Weights of a small transformer language model.
Architecture: RMSNorm before each block, rotary positions, biases, untied embeddings, normalized queries and keys, paired heads, gated attention, norms scaled by depth, capped logits.
Each number is 128 + 24 x the weight over its row's rms, rounded and kept within 0 to 255. Layers, rows and columns count from 0. Numbers have three digits each. The size before them is the row's rms in percent of the matrix's.

# down: layer 4 MLP down (transposed), 448x128, rms 0.0565, rows 113-123, columns 0-127
# up: layer 4 MLP up, 448x128, rms 0.078, rows 114-123, columns 0-127
down113 097:139143174080117169153134121149140135120105084112137117098134130141143156174133118151132127096135105136141075114128140156141120150094116172152166143121152096111104110147120116146130144097107111150117102116100166097148119112124140089112153117126118121145169154119152101148120102129139156122125081104136149115177176132160141136126128137109067136133111148172085115132171150139169096080118
up114 078:091146114148109127104112111155129127117129133111104121124133099134165131135158129113127107126161118168142149050095138125172091133131157125108140202122155134151137136111169135180165131150113176164142147107120097117106112144157122135103094078157082143147119147112130120130148120129138160130121123109125146133088168079107151106146136161134076143101108141102147108123150129116117090139130
down114 083:134112129135135155088135108143129160133117137136177143121078151089141122106121123147090135117138128118183132139137118142131138097106152077097133151141137106102096153111151143159123183099162143122120096129169173128129138133095127142147110125150139094099147141079158148107150136115171145146176135121108111152135149145132140162127129078113083094158184116156167148122098121106135147123157
up115 098:114126112127188120136079121127101124123167155115143101116131106141156110133120175139143110137122137150128117127123101110084098143185117130115138082116153137159060095164141126118132095119120131137127139096117140129131115123071146104146145134147105133141110131114091164170103161133084133101091146152131132142120132077086180111149149139144089114120122144139123166179148115155134135138093
down115 102:112173125134141133147187184151113096105094148102177159105118134104121106108129126185094103142157120123168149110100134144115129110122120125097124124123104112167134142102109119165136162119174131137148164074098081119127133109105141082095095162104118139117167121144138118155128166119141134110087119121098140149115153158138075126094111132125089161121141155141110128142131140148132130126125
up116 096:184125121084119181153106129150138125099135125149102132105093124118169120115126126102133157128164128138104099142099147119156142142142114124139092099137125172101141131135090134105122134130153163154159106119131168102101126130115153131180112132129146162138106174062130118104097122113148102115134170178116136143162127154126120141152107109093129133115142152168100193117125169142140168134141
down116 098:147131122150112113165127120142155145131092145114177125140144150128128162135123152114100126110188117114177129109141071082125107084120129097135166161107090108139132061148141179150130145113095091118159120158125101147159119139148114142158144142153159140083129158135148143118155172134131119126177092132152138107088170129135145151131125163138157116160121105110118140130116131133095116140122
up117 091:075153088079106153114120159158147131119138153146122138095126132121101172099099104081142141141125128131087115115095142150144134118171101146141122132103126125140083099121107151104114114133166162123101084168186132127115128126102093135088132110161095118137111132137124119146125136117104153132163142142093118107099141163118142144124105145101160130103102111137155141154079159158138191108132
down117 096:131175162142105156139143148132118098137116128109111128155154082109117120135163099109136125149096156111196160188148117111155161140123080134143089126113125112132118103112158147142079091099111113113093108090077111133137147143154077128135123161092082110129151149130140104092094144154111159143095153155119103134118140129120138137127149135096137116134180120130118112122123143098105156120146
up118 105:110186127116096175167132107154134099129103170090111162110125146172172115133073117144176135121115135134133130128114137147116091140159108161142144132157141156149137110128131092108161113164174115079080114161160157145112157113120128122138113135112167140148133143110148146093120122111151148123162131121132142153106151130155099169150124124167139129133102113085130103151090117172142143123127
down118 103:138149155113152114114143183145132148157115123163104099126129115127065158106138086130118133121101135165097098119119136159151105112074142136126087133144133106089159118138097109119139111152127129133126160155132181102159095145158153153157159112123079146136098135113102133136138150134141098139127098111115140104120143096160170127211125159105116135150144132112088140104131115131135101133162
up119 105:113146110110085096160090132145102123129084137144146132095150138146133120122148084137130093107157088100145148132142150129110118142120088102100137147127126127159147126146136108116108104097120114158112122174161077173119101150145071138133146121087155123110134170147110142144155143124107088132161143100136147151139155119159185130156120142122071161092123123151149140145112113124164114088095
down119 097:104127137089110157122123140100148137131105122135099127137153144119155140145141087187119123109122129129130116157150080083106110152118127081130178109121113108154156134141140127118135118116131152133111109142131145114131078143152093198143116148092171132142111129114100122146138131140131072125161136125072131139134134121120143076145160139138098102076137118088155148150172135172153088100135
up120 096:133132140167082125068129127124156090123100084129152122111099108119097119104090145110128140112122146155140174139145122146179137135113113145139126109134148152159170097127133129090156129114136145102123172129106175133133070158163140117159099140110124144155153121093115147098071116120132134119118096154136157129092142111109081123124137109146156124152076116142173113108124140130122157153088
down120 096:079138105122126118121125170147134113157103123128123147087109088170133099120120117113106135146079119173152114144148127144088123109116138164142112170143073114127156104128159112125113123122127131128163140141123132080154058150126115143110196127101116109120178163121087131154133090099094129157091107166113133143112144132147130105149119146131098117151150115110091122139133119111174121152110
up121 100:150162138150115127156138121157125099123121147121154080089106128158096146105081100154112134137133136109127163186158135149074168117102113142119142119136142130124147154152143115110156148137119118156119081142088147091154144098092133142133112092125135159110114117100145111142155113146124102133102138161102167169147116153086099121144133087110154112101093103122121135153088081119167154111100
down121 105:126130092137155108103136114159145150164147104144130162100087103145082151140124130128167149129171111101139100175163123132124146122061136184129110167118148095124140156161145099132145149111116170162119136186089135107125147097111127090136107092112157105145153129143124158136134098138146123149144125135099108108140091126115139080127121164140118138110120140146107104130098137107158156090149
up122 101:119115146108101156085131134127096122128107093183145128136109136122124073106096118150123120145094109137102131171135071147128118108131131176132111102088100120157106100139173151138129153131139126087124146091110115099100111151172124122116093121134110107114072096111169113145069155131125106110113128126126079097130099147143122131124177105138076125136155127117164138149134121114135109096135
down122 099:135124141134111092108154123115121122096094218135105103141176132128129127159143188095138125143106160131101122095126148087137142136095127103119128135121162124116067109134138145095177089143169160161149133163138142082135116127110111118117168099128116162129153160109093142124155132139155130119135118125131137147119114101107111130084073141147105165143152146127100132102136121135105108149143
up123 106:117134142173158107139121121115113140097091131108148141146167167125187114131144134081130149127163087162092126149097121093126116135107111123113146130117101160165142168160125120095159134108146155163124124103106144160099104096116112119122100129131129109115164140145080171116143109103161147150160124106152179137099114146136141066089134173120112128106134102147126092124104098119132124124160
down123 104:108101161121170174148172127136148128119160126171124159134135129098145123119135102136131127134100143108129112119097118125138089111124116145124076113146124106131127098109108136143123117095063104130118136125116152077146133164086129114138143165081181102127107138152187121125173135143103093156164131146121132119134113155112114151143141106111165162110155152103090130121149107128165183158112